config = dict(
    n_head=8,
    n_kv_head=8,
    head_dim=64,
    vocab_size=32768,
    norm='layernorm',
    norm_place='pre',
    qk_norm=False,
    attn_scale=0.125,
    init='normal',
    init_std_qkv=0.0186,
    warmup_steps=259,
    decay_shape='linear',
    batch_tokens=[32768, 65536, 131072],
    steps=7926,
    dataset='wikipedia_en',
)
Each number is 128 + 24 x the weight over the matrix's rms, rounded and kept within 0 to 255. Layers, rows and columns count from 0. Numbers have three digits each.

# layer 4 MLP down, 512x2048, rms 0.0407, rows 134-242, columns 1664-1791
170130154171134133108111154127166103139131143142132136117107128154105111145135119182125123139128119134158146116133139095101136124133125121155146108139147115117135163089156151147070165168134178155083161156100135142102099161140136137111116134128162136097152167134106143100105126095132185143093112124156120139109112113109142114124112120119080141137117123113113132134158139147111125122114
132087147096145140123128136099120115146148127172133153131146115097120146139113143129115127141150132153140132136112186131105108138088118138116132110134071149146087169069123155108151104101152105146119088088109149132107117127083166119123127130103174081133162140112127126110133125087133108123098146103110166111117116133142136117085117124179150104119133160091148140107146126128098127093184
144176121118115116131136168111106134145132161143103135123152139134134100106124139118110149081151134119096155031124086119127112124123112147147098121149138120134148082114102099168113078061121146082123098101227122110140090095100185141080136126133164097130100078129118108133129138169161112106127174119112127091092173077097162159150142164140089148126102122115177126138155132073146117170174
133085113160144118142153141164169119113101112138135158161167156128140159160170138151112126148108131132086116133116123148196157088107125105131143150149120121120145129137156150098132135181128197099166130143156098147158112158141138158147061107129058114084134152104127167107069112068141156158127090147147095133097126092121107143118091109149127143156144124089160148122098175138167111119106
131127114154107170111141139125152116157136174116163132128141134151123131170084145138127147131129152170116133092132138100117110133123129116125139121107138126121142143131150067109142148092117153153109116114126160100125102129150114107087124105154112137126141148112133146128084120125150123124165119102156170139119147148134144126133125135105152110108148114165097130105137121167141112130127
093109122149131107117110150120148124122119146124121137136168117109123081192131129082135133134144075118127121149159112076094123127116080120116137132108096130163114092103129128117124125150118127100101153152159120161084151109098114101128107115085135114105114147080136074122105100125129107120116148144144105073124099129124105108107100148103108131124120071132098131167129107143111108068124
118076131123150098126174087140121138125126123117133133152138126133083105104126124134119140091134129119135109162119131139172088148102146117131115126128125114076117139122164108111118149052159073157146135146089156099133115130076132166151108101187123145097103122151124074144121127133154168142101095122144147120203177116145112140136146129106137137110156141133135094158161122073139113140111
121123168185132152147139149137126104081148160115124106129108111158089115102077157127147155117144142165096118077166197087136142169152150161140120161110098127157154107084129126088150147140106182045112089126092124122142145055158162062168149098147100118128149110108131131118138142077140098133119132138118113148135144138148146134093127134126138119131140133160140120131151094106068126114097
140110078100123170109147089140082138152139071070129079117097129125161142115083094129146167131116129162151166130112133107096102119108125137154098121121136128099115159139087164144100168133138106146151111138134134156155125141107135117148164127123201129123113136143127103153095125143099109108091121127111120103118157144128128097174132114128171108163115132146106138112137119115134131171139
083139105157099149099095158122187091106153147179137129117128108098110133158165124131129078129036105140147153126122112127160113107142114129167095147144174120086131145149149152134131148094133144090136152121097101106126161166101156138139159134115123114149106044102123129155129132110091135145130114147098142092072159131136110132125128112124147103160135122132142188118126116093127133109057
185176158121139117100128125138085110133117119151168162136130128154124153119148089134142161129127132181111128137127154120104155141139119135143124118127141106065129154144102138174133105152115105053132077134102098139141127099158169137123145170098104104122132152120120117120113146161088101142103151154167130166121123148117148141149123129139148123135158118167146129123120130100133110130142
144180098114086165140115095091109062119113118147117121121111098115087123108123137091103134098136131128155142135140096153118091102126063126147091124148107125099119115137159109144124117197127159062103126085107128117081110145102118151093102198105181162156151101121123100174152164118091145151098108085120118174155130138126138140129129138128137091176148140153125054128119109117095124106100
086127123102137111116115089154144114128116105106130114089093119121095102121115105114160097142090125123080145123126145123115139120128137123133106107098119141166142115076128156128139104152118111176141099104130136162165164103124105141120129127146199122103154092125096123113158136151094110117109122131120114110134123149125105107105140100154142116198149090125144120118130122121183134109151
132078135145151109068118091134187183132130141105134121125086137133158107068146140086145113180141119132135147166141083069161090137117169128094109134120134109129109099115123128096106172110116120143133111070156181115136137121095120163126181107155156116162120152117110125118113130146129099128126159112196162146133150147136095114131145105126191156139154134110126107163150119124187086171150
125063100132148118119136160147130108121112071107147152144093146119103139147116120132101086128113092103106139133125082149162112121098142134122178165105174127083120115086147117125089191149166116131154096167135138133130166107166127093131116095175122108094166109129130164118140124114151113141174094117152147091102109140142043112128149114104164164116118134112110112105122091192110145128124
155133102144149101157117159134129126123110101189100140167123111129151131142130144126051149146094101141157142075094109124085110154101066142116143178131104150072135154142193103120131147221117133128117092157053112136133081183151131107105095111132095104057111106099102159118109120134100152131097117080115124150117117196109111128149140104115064118123094143091122132136137128174089170076098
120143143124141132139154137143126164140142125154140170142122140110131130158110153178146071138108124145113107151130156149112077083129072141162111082112137120116148154186180120119141111141147137117154156165093122157150138196138125125141156134107131124161144100101170134090135108113125132103167101161135102148113116127140082136116127116137122147177096124184108124121111112124161123125173
110113090136147110142116125112131180123150118108108105109139111132115146130147131143115121135127145112138093148146073143149103122142112105173094127157128121102113119119116123081104150095116156177139148120083121139097146142130162189143117137116107109173123089136096123134187120088161122098150103114113176085133132138177175123106150127121124124131141158134142129130102123185097135140133
121124093132155099130182153123098131125150123126145107134161146138148112090120157158132110077149157139100148126140116132134114138167106122128139150153146145136143127128111119160136146112124125088143124090142096106138157109110181142141083090141098115144100127128141137107111118131141127119166146137117115140158125109119148138177187145133128135100161178141186131106102112113113153142123
091146141070104127116102145110093107116123083164125144120117111108156124147130157093140127136084083157120096152123137153103130134120126115108126124148143141117093146127120107135138092149155123135123098125108142137100096139147082110117143149132097138126128067125101134174108129187118109120117095085130099101133126114142083145142129128118107144113113124125118169132105092112115131132185
090143149106130146120156139118151146100146156138164098131143123119093087127101134083149160096153115147145146087118148149135119144132139092095143095127158120111153117122087098172079136147142141131121130128102107116142154072073105068165156100110117118135138145154108119061171167203150130140191113158138090133108154144128142117118129148137038123150113121119170121128135128084099132114099
122121098172129144138132144151155067148100101184107143143129137153150118127130158149162120118123132142113102113144138144160147137125120146162126150133174125134159168094144134146135132142137201063137099078077120105129146126119114079142083124152163082113105174125138145124130112096127155179061157140134132104159147122142136153156109094127190106155066145183122133120097174148141090165101
164123097128097167109103130137152090160129169100118144110174130145107111138133123115123116141130151117103137092144112113176131102096157124125094121120130128110115114077157123107126176130143201099126171152067124131119141146119108074130150127135095105092088110114182129122130108122143138146102124146121121120128140152119063121160150132137084083139102127142103152129129119150130107119101
115161112131134126100107142172147169145113105103090113115147176118160134173110141149130094154103098092134123112154136141128138158131143105118142138125130147160109137118153121141152137085137157166205153097109098117170179150128117099141096148123137147138112115164107096114141124155135159178116117138163092140134126125116113135170140115130036142137125151122143114137132135141092136141114
106127131137145129122128129142130150142115093104148107141116162164156140129090137130136116124188083094152134124142150160117089171156144130103177122096173153141121115139113121097102138126146093200111076123083147148105119102131109145138108119081145137137179171144105154162121121170110135088118124128130115113125137146139065130084106157091126130078133130111111147161136118165139127131162
155158147129147147166097152128145078148079179131163119124132141117076132116137131143076123124123152106153116098118088135134124108154088137117121169129157147133148125119103148146144141177134138141117121180134142122139136142123118148142122080135122176169163115098143113115146129121143113113126129142109149137144108101131152128105128121126101125121130113151120176125087123125179124109137
142052142092126119123151117108095189129099095128135113139092119146129090093092152097149175123159128162144097108150080113121121177118127117105111158096128141137134135123105114164123146105187136088108074177157128134139094134125085148119126154107179120140154141147066095149128133154107155102109131138125174213127136144149096108095092163113109129108140141120158137117130165130130154091094
119092127167132126169179142118120120125138141121119154146120127134126152135113164149076149150098126126117115131129150128078142128114135108151160114129140142082123133165132109134118133096133101119104111153119145130130131126164101153092132140104159149158113176121098140103112144099158110106118096114116123132136124129128152115142117117108121143129114110127118148119134137124166130125138
122092098082138140126154134161072107145144128086143070128118143169191153110116161174106133158183142127108158126145102124101142126143113141179123142149129109104128156173110147141129082186119108112158123141133128155151155172097118148127114146158130113107158119097164165145094128126125094119121154162110125128097091111079174139136118151133121106088126143118117193107131138172110115131163
142142128147134106105131126112106120111165116136134153126104116137133155113158135127137202139151161110145130200144134167112126137127139145165120143168128129134116130127140103108122168154100118154103135141082118136110117148148129138116100108125112154142139130135132125167129125150135088128140123112162118135096137113122114135150116124130180107139127151147172116127082145167141119116139
133130146110132077123134153117133188167115060117096101119123128137143128169102110136153124126146115178138156150133113116119151172138136111146093157110112135146113112147127135068116103115144105124100117104100101121123129123139120146106056150118176132154126163133132135066092135185139095125200112121101111128111103128125168113133144129121166130097133070099124122131129130121086140132144
164097127138143142109174122111112163166128113107139127144118145140124141122148154139127142119115150090159157142090147126137132110114137142090136156150106101114151090092114123147133131129142114140129116148111086119133125147073125181139105115130165099129145148142142179137120136099150115112136144115114139153129116116114093139125134185109167110132119115189126171120107165119135151136097
106114182131131145132129124144142127157148162154087130129133110124100130144120129101129140129116150125144137160105185120141122142138136133176089130138124138133135119116113127132152178176122123129096163128106119129127152166173130129158170124152116128094193124151137151154136137129089140137153182136139155157158125153135102130135126135157157110144175107082125127140127152133130110091089
102173148114170126134114123132127147155144094088129106147122129105136096119121112121139113112167127157094127159130165148134097134113146137127147150133141129131114108118162146178128139162114141184141196142095120157106167123127099137119106131104079129120120098142137115151144097157099130147128146140154111150184148114140128142131100120135183119154122116101110106117160121101144129179142
160148097129123133151095128138142142100122114148149135131116142131156131128160133176147118137130164098125129173129156099155128128136160113087124110123124116116154157191103110141130118170121128107120148137109138144155104133141109144136122104157150168117171186146136180169100130114130110111177122129112135129109129138123139150117143108137110124128121149053145193152072140141148172142149
119087116165141172133084127132179112125103114130130098106133144117117154170081155165133102134129140130121107173135161136201086128146148120164133151157223095100130091109095093106113198154120119133090123118118141129121105175164158111131078142126082133132148145163076189121128138133075109133158129115142116153100145103098130120085153099110105182128154116121151127076076125131120147109118
109184120132124103127069158119097149153141116140154172136087100086107108099094104194123135133131092170163135145124091134162135091130125135103121144126136131133110141160143166122162110170109126172141116119151102139112111141113130118115113166143136152089176110132144146190077125136122108108095090124115089123131115142111149126127126115152150136150117134105145161148136173146159112125124
124145115146122111121112085113115098118176122087100117125098121115122141129120128105175146089146143126140157152121149135162135133097129111098071108121083146159087138115139106087116128116153120171103149177110104149121126125077112167125095145114135159133151186159077065154136118151126121115126135107094122131167159148115123126111157122119121076110083108070118080138133140139156155159118
160104127117106110110111171128137120125125140165123162120131128167183121080139169151113099165137152144138095140148149141084160131096146129118109154161105134102081147095112148152120102132120137103133148131146159104111146134127087168114090106121133135097102134106108151130144144088143108137145143100130113145127106150175142146103101136124114166096139140108115116180104164112179138110092
133183152150101144108164088101182112099131178144153169117159105127086108099158139145120156123095153133109137137115168140169139091122140155159155114148120119131119089136101140169100140121143197144112116183157099102100133152158116192099127115122178140105113165125128153183181132159125169135120123093131119077093159155090102138168075090154193101165128140108117147152113113165151122132063
151132133120137124119111126107100117150132080157113094140132112075150112136128103129136119124116106128087116094137146133101131108111106113105147133116124115141130130077135119117113123128121134159121140102162108128124135067128103102139140121112102145125123129136117120121133120144150114130130096134137131119138133133133127098131116163124123129125125127127116141125142106100163155112150
119140120111126113116105155168124145165119124144132114131118155129127134129139149131129131119124111150128133130145106117122139127148109133136128123094125136154126161138129122126123096147154163129174125150215113147165120168118162142133123113121087146104116155126122133132101137108098153110135144127120096143134146140115166113106123114134125101143130115107121123132118124101151182106132
092159121123110121112133133097105123127125088112086094130148122136150156156128147117101101132080107117116104124103131155052153119118122147116109112136125109107130152092139154184152119114115160126144123146115104103121142155129170072101159128126079142133119122102123147154087127129141123126086146127142121132118124119137119121144100160112121151145137103156127144099113119156101124103126
113145141137122125131105147144099138090084083128158110113130130082107117139141110064140161114075132144130112126123064150117093117127124110137130151098058129164149113114124103113134112089148163155152150079133103132157145109172119121171065170156111151158162148171091121133180112132121100144133096150107122173139120095141121089132150110125099113154114112115102117082107101100108119093143
064165146157116107099099150132122099083128127128156064127153130115118114107112133071131130094144112167119114131137163171140102105175147108141126131131150133150141134117068116094146133085110102124132107090186150116125147127175118105140148144143138126171151049147061117123138134132135153169114115155147120100133149102121097143124112118127120128147108141104138112105122147184136157141155
159100151128159096145092086102141100098142099139177109119130139108128113113162085162135092131089103106098131151119120101102115120125163129132161128125109119134097156157115117120101154100167095122130141070136103146112101083106099141099100104190129149084077167148132135139170131173095171165135124124155137100116155121111113102139150140128150125169086160100142112128141105166126103136079
114082095124130131130111107153141139137140139136144126102137125131127087151128132107133120126131153075103114093158102157162123153146143088156125178131161105143119113098139130115098144141104068123110165120163115154114131135129149195143099136126117143113133131120113074117177127147132126135102180140120166077140128130146116139114106109122128128156111106089143139135117150138165115141108
167071173117098127147123123122125161108135104067136136119122105114156096133096088155166141131136108120127118130134119116124112142121114117116161106110128132166131132183149116144139099158082097056101121144132159133132128091144134047155143162131113151158122147131168102102160122104132127101149127169105106119135113115120136119133151146133125119116088125160109150139154124104121122145095
129105136081119148134148138148140096142110096121141113154096091115114154134134102061110129107111103111105130110126150139154125111146118155108108127142166153121106117151124131136117172128148122109156119119133102111116126089146151066131074133133113101115106142119102183121129127112133126161122096157110105118166105154155131151083112135129075163113146107157141126097150129175086170084137
124133082111104151120120111118139119133118153118115129143092120125094085089100140118139111161145126159147104128104115095201117160127121120172094153099144128146127126085135150113146125073100108083108102144101136096141108075129130109100097169148127085092109125091107116137130133147150144109176105128119110083103156123087100106139101108104084134121099133150134113112144117115114111117121
147096175131133156135083195125100095073126140076151103112143115129119101104118146115126132094104141089120104105126078136122143079110124151043167127129155092126119154108107113148110118157144122201104108157164122111132122186108144118130155151136116144109180108127141137131137130094136153124124132117121123120139137142160109145096115122124085105095120119130080106096085102137097127131158
119113161122116145102174118147112117189089145093131148090139140117145159095110127181093134189098198130088091134153158120119164121079155154121180114121131130072165098166148115096074166186120120113140168070130139099145136146123097155093148094118115119156111154144159172053126142128158145125113180087175135172109093112142133122140105079115144158117116117146096116120096172159155124149160
127143087176146154149147137115149076123126118174128113108175147126116092177106133201129093165087164126114136124099174154129119142115128129113137132132138110129185105111138120143121142145155124103143170113100108110138131174088134169116122071153117080142128121151120144143136132104106153105096099125135125160133113111103150164132135101130130098127120161144133125140094140110112128091072
112130149169108159143129116126140135133124152124130134173124099130116143116128180129115154152130149129114140105169137126131165106147136132151115166203147128162118138114095122131126149145118146122121117137144159117130123190146141135109105144109132087113118143118146126098132095121171156119096131114122148119106118101113160155106135109135179103117131141112135156140119176069161124121103
074106087165120147138165124104115153143163148115106164146121102104094099071119122118167099119143110119103143178167141133081103120141122101143120105130115112160128087148135112144156117102125135105103151154123133105139142098132107150146134146103112197131130109150129081132145108088147144100121140122098099152168098121091074110118139129143124136163049104164087155127113128127126116124110
120096138121107146159120118112121105132114159124108143129077111158118085115134167118143118152090102120106146184139137128099160119148130117136166098183142130115135079124104143108126161148118147114093112128135142103073122164132139123085120128145187123144116093126143140131104127119138106118157137109136122129108080155136133134104104135119156153133143154126132122109112155138175096113105
146140131160134118114126075146157157169115122162127148154112148113121140120119126200112110126100119115141143119123092126106138097112126136156104114133118120120133146077172158170151113164141118115133138107117081143132136107113151173121149169183084116145163150143138178124072119170123141111097129128143134104111136052096109120158123115103152160109103131137130140154124118096161113172173
136121131122113135124110103139136120130128113149159162120157120112097133118141114108100138111131092068159132102120107104092134098128134120141120108120109123131158134161189136151158143113152169142100157114171128139152102081115108135141147090098127144096090118145141094137133162098120156127130111103115081124170118126133142133109087182151154132147138158172114101105113112101158132111099
102133101144104144149147115120170165126103140128117129158144134104113137113125096061089164116135111156125131097113121089151110128120129131128081171106122144145131158103127147113136120151177131093126167202153133112149119128103160160137106110144117086131160132096112149147110123137127154089189134126109117202115116122082104107114148140127117132107125134179129143143095099111153165095134
124178128151153118134098152156144136138134153128111160132125150143145143106111118132154123132137157134174127137123155114118151135100136117081136109097114095115109133133126129110122090131127119127132130126098133159155148139131144156138141119170184124111148121129144129160115124094140124145111134132133105132154087118110139116139134129106116130138106118120111124131128146079083107162126
067127113141147127159099148142100090125106097126114113129118147131174080145134126149143089131168121168117156118123151116114128134100112108113127107109135133129134095166129094196112098099126129068132076088125112103124123136130102110169129103109079092105119171089113080135158120184131142111110130165066110148176133185135149127130129117136122130141151095085130111126105133154116104149121
165128121126149137174143126142108135113106149125102106112123137128108148092128107097139133136118076105159117143118144095108128108180146155090163143119107139105170129118121151130133122076132127143142116136126117105141175144114113121125143102183148074108113124117132131116133147086135103141092117125156159167169143136098153123135130100117118117154110138143152118146089132124144114121162
138129073143114117151135126127105090127156142133077111159136110127159087136116158166159125101128155141152131104064148154121118135098121112150126115134130122153134132150096130117115120141144078135120104121094164120127121114174117114147147145105152150134132167138147100141116172141126111111096096164096138140107119130147127142149150122137134110120117120142146181154126145171132171107131
135098061157148145116128112170133135107136124159132127120110107130109169142180120069145161134119118131123103074103146115144119127076136107127138118077114140159133134146096111132153141098142168175128135101172118127129109070143094127128164149164143144131158098123101123157123127108130106148116119108121149139134131117118101115133130118109145105109066113152113142145149143111095171075088
076119114156135103165139153131117119117147185160147112159126152128171171199119130146149116154143139122112127169115126143123119102139134150153159113151112144123111140097153116112148131083146115107112154153131138110117137142122155135107128135128154155127115198154138079137115170145145104117135152097109131137110121135156090144103127102132136123112140123145111119155132149099124097105127
161161146176167094123121139160183144123116102117150155139148137122159131121170100143076082153103128126123134113117119090090118133084135122141160137112153159109115137154137133088126082145109072107151121181138170122149141132130163136134125142134123147171175076129123175141129126139120106111046105131161131109114107093101132122141078159129092128083117116102129116150155096092127127137140
153087129121151149129142160165143128115160157148082153109156141135134068122127126131144106145182130146127125105130116130111135154149108144112085124082150141160129112091135154113120138159132145128143134148116128147172162062140146147128121144120119110125136151095128141141137154148131146140158125149127156128138151131103112093116150127133124127157127150126127121127147150175106142132136
125144153122085132128100145096157150139108122104168099122150154102074106067162114139142140117131161139099135109107125118121081116107142156121130112140142133124129114138067117114128084095141097147168105093138106126131138135179144135127121122136176170128137097158141108072125109134134105124152114100143104092118120179185063120141149142144150101118160167158138146121166091115151156125130
203132113117109157102167155121149124146112139094107138132065142112148100130097126115136122112109118136140121096129134112109126102139082144141128130072088146113140156134104144171095125135106185152131188133191123140115127116133123064101092095100060103165148112132145123160106125122128114142096082109118100129095122158170145118169128164130070162095140091135123090105117082121139124110144
131084137087108108159095118114109159119106138153150098116154090117142113092157144160120108118103128093114136115137066132105118113173151140138095115149140119113092063122124152144144079053094118087139124100115142150098144123102132149151151157152195128125151097158144079158133117100142098094121157131127151113139098137105141125117100148106122114143148175135129108142148143096142100171127
153112110072125126125117046117108138125176110136131119118099111104130112144164127113109121142092123102113133160125123161134159112130142129147108123118096112137126139143123112124128140172115132179156179129151108135141125172136131155137112170114158123126138141132138145114153139131142100131082115095145126135075100112109113104138106118158166117156153097101142154116098133097079145126140
142084103161112155139135085087101164076118150142116125104081121139159106116140154112062118107114119126143157107154116109103133135146139119129072135108142145150137155201158145143175081131112142098136126073111143106130141094141098123115162173121161164113160151118128103089093132141126118129153121129100121122108122126165084166118123145127130151131143110122134139127189117166131187133123
123130133153134151141148108122128144134126103089073132110122116140096134136154097124108186148114141138144147042064179134129113131131113142124100159105122123135095145133153134135134143150110112211100128175108143106096164129149176124153087124115121074145108110111112113176133123140109122130134092138122159113098108170154131131100127180118110128147130127087125213142119149117092100125078
100138151146096167146110076124130143169106181128126169123133100131110113101127132103187108107103126148114144118136128115100139132094169090149124117118127137142125144122091129138159082107129153113131098096120108124127120080101107140102120144158112164117099125100171129135121155116158171122140121084122136162121164155167137124143091113136126128134112092152159116120122147093119136096076
134088142109143111137119161123097078107126149112105149144133135170100164135101140063172112073123129116117138124095130120111142105089117138107158135133180132104135067067087117161119140069125112143122174122073146106158151137069126117120134115098206101138141158114106089102130138145167112123178144124106175157115141141172102157108150148130099137126143121150117141118109146113127146120099
074133117112123096116130131145142160124132087114117153122170150088156128177126092118098148114097123119183134113118106152146114114139084142116100175126073138132128099140146119131123131154129140151171162084108130108153133126143172056139106157137113120126105090136150147138139121119082106166110067156153118123106064133103113128139115125106114114147150111066125146094122105104107142111136
087120181118125128104159144074136155153106092113132097150105113125107130108135141118120136116140132174102131182146148129080071148158114109139134115105123135135115189143122093143137079111097108142141159102168192102121135133100139171120134147092162183111158152106114115107107131176112126118163137101113132104119162141133121093136147153140161132096166139116124105151130108127114134154114
119127127112081158111133179111163143130112157105110166129133114144137142139127120106131130126174126115168096096134126080115150159150119103087127130096113138155105148133095163124113196094129138100079173175166122151126093089130144076137129126136135101154063119156129115117137154136136162111141130140080093124140156085138135142103135135120152144103113111151133132139088185104105130097107
125153121126135137104117149084145095143133059136133130138136099115105133109112155161123101144104131130079131197135156098174114128170178143124141133155149110118131100089131112143143143086116188060134128113152124116109139151135124106096084176143101110133128097117137144076111095176152111132139137107133102062128132120112122162166173146140159130110102179147135121110152144104113164117098
133135135123134170129110148128154178154119092100108144133131150146193135166118122125128120149093126157114139124130125119125180158133147129119117080144112137170107126132175132095152121093140133166123100163084088146132138172134097084175121140102139131132123127080157129159133100109127148086097124112105156121130090120098129129145138136138143139107117175122150091133140113179165094127091
124142112095140131131138098124136153121126156165160142128167127157152165103104176131117139128124085137115134148129098145103141115134112143121108135113146151129134132112145156113140083173119110108147128101118144142120136127131129182137134167166137106114148152157119116153142090163150125129125138131112138155135120138107097129139128101120123126158113170118134076144121133164162102096104
099074121112146088099098123130119148094144096101136121137111119144130128087150101090146097111115089109132154105113173122149121145125178110115122153103144124120125113113112139135138078064115144077123117113147120112141153132167152147125093146172095131148155095119134083112098160141145180109158110138129150106111118129090167109110162172106110122105143126125133156132143149074112125167143
115073127157116123144124108137143115152113117129113156103135123137140112166128116128094109131118134132136131124106189177036141118101128108141150131124154128165133116092154125137156136142143121134114179172138116128116157145137123131156132096127130133113146138145181078148132119103143103111108135125126122153130109126146124155117134106138169080167161132099099122152122147155142139144093
120116148083076160094137118118126145108167156152118144127098108137100168073094128154089089094147176101117152115153124108129151152155125143152060105129113113052136097138099105151104113196136116118127110106141068113117124111121149137096103088127092142107140138112142115093124129118137128120130136099104163108121118107139165140126119102166136117139144146135097140134119141106117146108160
114110124137095149121107111110120110135119148127144116107082093109142111152130158099179136103114155138148175126131137131164132168103114122140104150120107106119109101115130150113126156156119107117087109079137102134117089124134081100130107147155134181130107086123099180101110126111160112127137114099133127134137148133178120129149096107135145132100158124099127098113122140145122112121167
179166129137104148150145144127139186099144084134135114112123129142132170138149114157132112115168117111144124105146087151138124128106155161137106124121135146098139136111167114156162128156098132132127103138123149130129116151108139155131151140089242170161150176161167098152109123122135116131065131129136132185165135104107196111157122129120160103146108147159095101157095137089136128164129
139143145133135105111121052150168177170146135131118134128129115105119137123100123113165078118159103128158149130142090097167120138106147101173114146155082136115140082157172082152094160122098065129115150123134141134108096095126135167163130143142105126134133173137086149167123153114160112139114116136116145094135126101075142110141137146123108114106127147141153129106155132142132127160155
110103139113124115109109169122145132136121112174134124109142112146133168083120099124095104086143140117105157110147158063143133146153088110158196082107153118089166101080129107121098167084149105159126130118166130140140133090093161102123112110134146101092113142170099135122114133130138082126122140122087154127113089125135165143143185116104117110136149123100144120128151145162145177108083
104118109062105116171129118108096183124124093124189120112176092109144111094122141129098129112149119132113099131139119196131117110124138138110098140118122111102140140113125146081122144139150129125099139115114102143110121138115126152117117103145107119110132089135148147102110100129111111127167096089150155110132083090113114105144124112101069141143187179172163097092103101124138137115131
133142123120133116115136139140120153127118137143122112119135147107122090103158109129137099132099123134114136097135121111168111120130135118109090099124162135088119093134122142123147126075145129094127125162103145129135113120067150068113133143118127145082096100101120129121119132135160121151167090085086153160142143104133100134130113136173125119138149107126094125125166116103083090121130
141100157080110138121092126109113145107133107111155126116114117150123097102115122064088105111101145136118134112124155167160138142102104134128120161118141131122112105152135106128083169193097126125109100098127137132118132135123107105108163154150167130115118159120131184134142138158139156125138154098134126126129114117137079141111122155129144079143115151094177144160157130159117175138084
178137130143104172110183132106149129092127154110108144119137122139102100095116125132108091137119109128102132083099138088108106118114108138120151100120149146125125124084115105122133102123141109096132121143153146157139122140099147133085127138128130116153152093108070125107095128088142141128144121103141125121143114156160120117115109154097119156127132047142138107150164096084120145106105
117099127115139135093137133130115108143127148131142130115091139141096092109139138129108099097157137096142127084087127102122128119142156133158113143076129094101129162089086125113118093088147085157162119103115115101138155085123127110146131125153114090131110093119171130122139149101111140113126142187138149124127125131133166104113160123109113139128162097149149116125123133144121134132132
160142154122103123113128063138130170133130092138143122100112127147202144094165100120130166116106115154117138179146112131118149113135182095160107167142123091121147124133121109114129166100127124134146121154090127126134126173126102198155128133097124149162087140125132102088140126101125089114104158123142129110112113120108149110125127099121195130125135115115099108109143165110145105155151
182174143132107155140075108098171109146118091142080135120130125134155108182128146163146125140101142153130138162097140109129136139144148123136132089114150111122099133099148123154122171143113134208119130112169159106117116150124135143097125167110168120166141111147115110135132164147085147132130114108132080132115150162149127146120101103132147128152107134094124120164126150183123087108074
129130160139128139129131129141126121148124087113122202145141158128158129123097118157074159186095121159118076157162134158164155123091131125127129113130118129060131119128106149129160107200139125103140111117097099137126133131171150193120121144110156076119121242105158141097106124095122099114154154116115178115117081118108148118095119110112182103119174153154116165081069121156078107160130
142152078139106136158131124130125097113130106130133125124131108140155086115135141170119116108134138114122143111134084145210155157112120125121091136137153093158149075108133144118114135117103159092127124127125108115125099127137136108133135140139113096149123072128137145115193128142122135133078097126110131134102112098123125136130137102086129117112102076151131150101117105123158156088096
128171099122154177140173094104137093117132167124137129107137100097101134157180131132111142114182161106132122136110161125152098156183124165115130111057136176126143130112128213098118098096129147164102138136138153123097145074141132110079128169190186129158137049161133118143135181140134145143141143086140102110156131108119095127138130123131127091154119153134139128173154115057130096114135
131176122160166129130096144158118100128132127167127091103124167114115124140128084155148136107103136108103129137096135122094137138123135151124147107133137116107154143162156130134122060167130141157153122103129135125159167153126144163150117132147141162130096125078138153127131152085098148147107127148119101147127105130167158132130147140131117137138129174130095126136127123064153144135122
110123086103152113132123170098131089111106130135129140118159177115118099142147143167119098124126146105146122096109160135116125109144125101083185145101149125140132126190163096159118120112117189134150148137190133114150144111151127104146096138154131103120110129122147084112125158102134147152135109139091154128128110130171112146115158177118149098113102164109151159118102160146166110088082
112110135126166148106164112118165160113147106133131136109100145157132137158111146110142111175143161084095085130122112111143119149139157105158129121160113115099108123111125139126143179195092174106169163095092118125129151152127150121123086115139093091122148093161112109163082118162126107140074171136147146104152116067125189160158110140131142136130100136097136143154116164137097099174133
181129101141125180106143112117139089137151174137127158123147117113172129105117134178138099156131135099087094140126143105215154124150074136106137125141157160117078130120106151190094163131100171116135162167107162132117117144108162143104142122115118107120116133123147158132099129139126189148075111134128143182165119092111151121122081159128142143139123092123096118155092140113139107143126
128140169120111126114139115155154193159091098141043166126134141132127120118111119174126128124157099158144113140159131121075117111118109127080083132120101118144092091122162116139113122124144126147119146109163145159138133098134090151118141095108136128102152127145098125196147124165096125117136136139123158071157119114097115117111104102137170122167126086103093105133119121091145152178162
122126170130157152091124100115112143115132168111086123136141126137128093106133118099123106164144094134135132144139159098179140118126178140120117135106115117196124095116102090124110135138121097099116142184165085147124133099115115099150163123087153124124115127124118098122100165137067159112082146145117109185118140118158137098115140116116093113125120057144146141161100138175085097179103
169150127092119132120099090127173145110132115181082164106146129118127161128126099174144101167135167134148097141117120133099120078126148138114122127145142143113115091153110126143116138146115130145158129136149112125127099165187147151130133125124182158172143152118119154125128126132141150136125121117152123150096113137125152130160135116153160150151101152144124131116172178120096178150134
117125156138180134101129147130132125121117117149122115113125144143134091106112117171090128101055126128135132166129097083078126083100142123157141129112135121097129143092126191092137176175087134165161133129104116121167139143131139140139145116097109117132108136126160133094098130112102101165129122163128142100105105154142140106134124112133150146135144106118136100146150130112122096134106
119069113117127128146101099144182112117127079145192134121109130136131163145168157188076102140122139094114108125128107134125112155110083140144095162116190113104128169104129149099122169199126161162142114079149072143139142159142182144127103120153136104146210077110155157117117107164096136144156115143170159149101107132123104147175136118130111160150125135118115129108146128158123108096127
179101140156128159121132114114141121154134144114156119138118150100164144115138161103136091180102089112093113117113175153104112131164141119124162137108134129136102120123113120156117077127111143193079144104200142166145148122148109134118163157162110159148078115122136147105143180115111150150125077096147090097151125177133142111086157129124160120169124147165133153123148099085192127131089
124146127092146123133101174143126087146153154174085101128130129114069094122103139203131111125093180125139127130156156128083141117113122148104121110155162129103155105110098151153108146138116117120121102124128130121133166163156094161117147142103089122091108114084173162162114108092110149131106156124106145164156083156120128113143122094131153111127160081152097104108136136117149123080154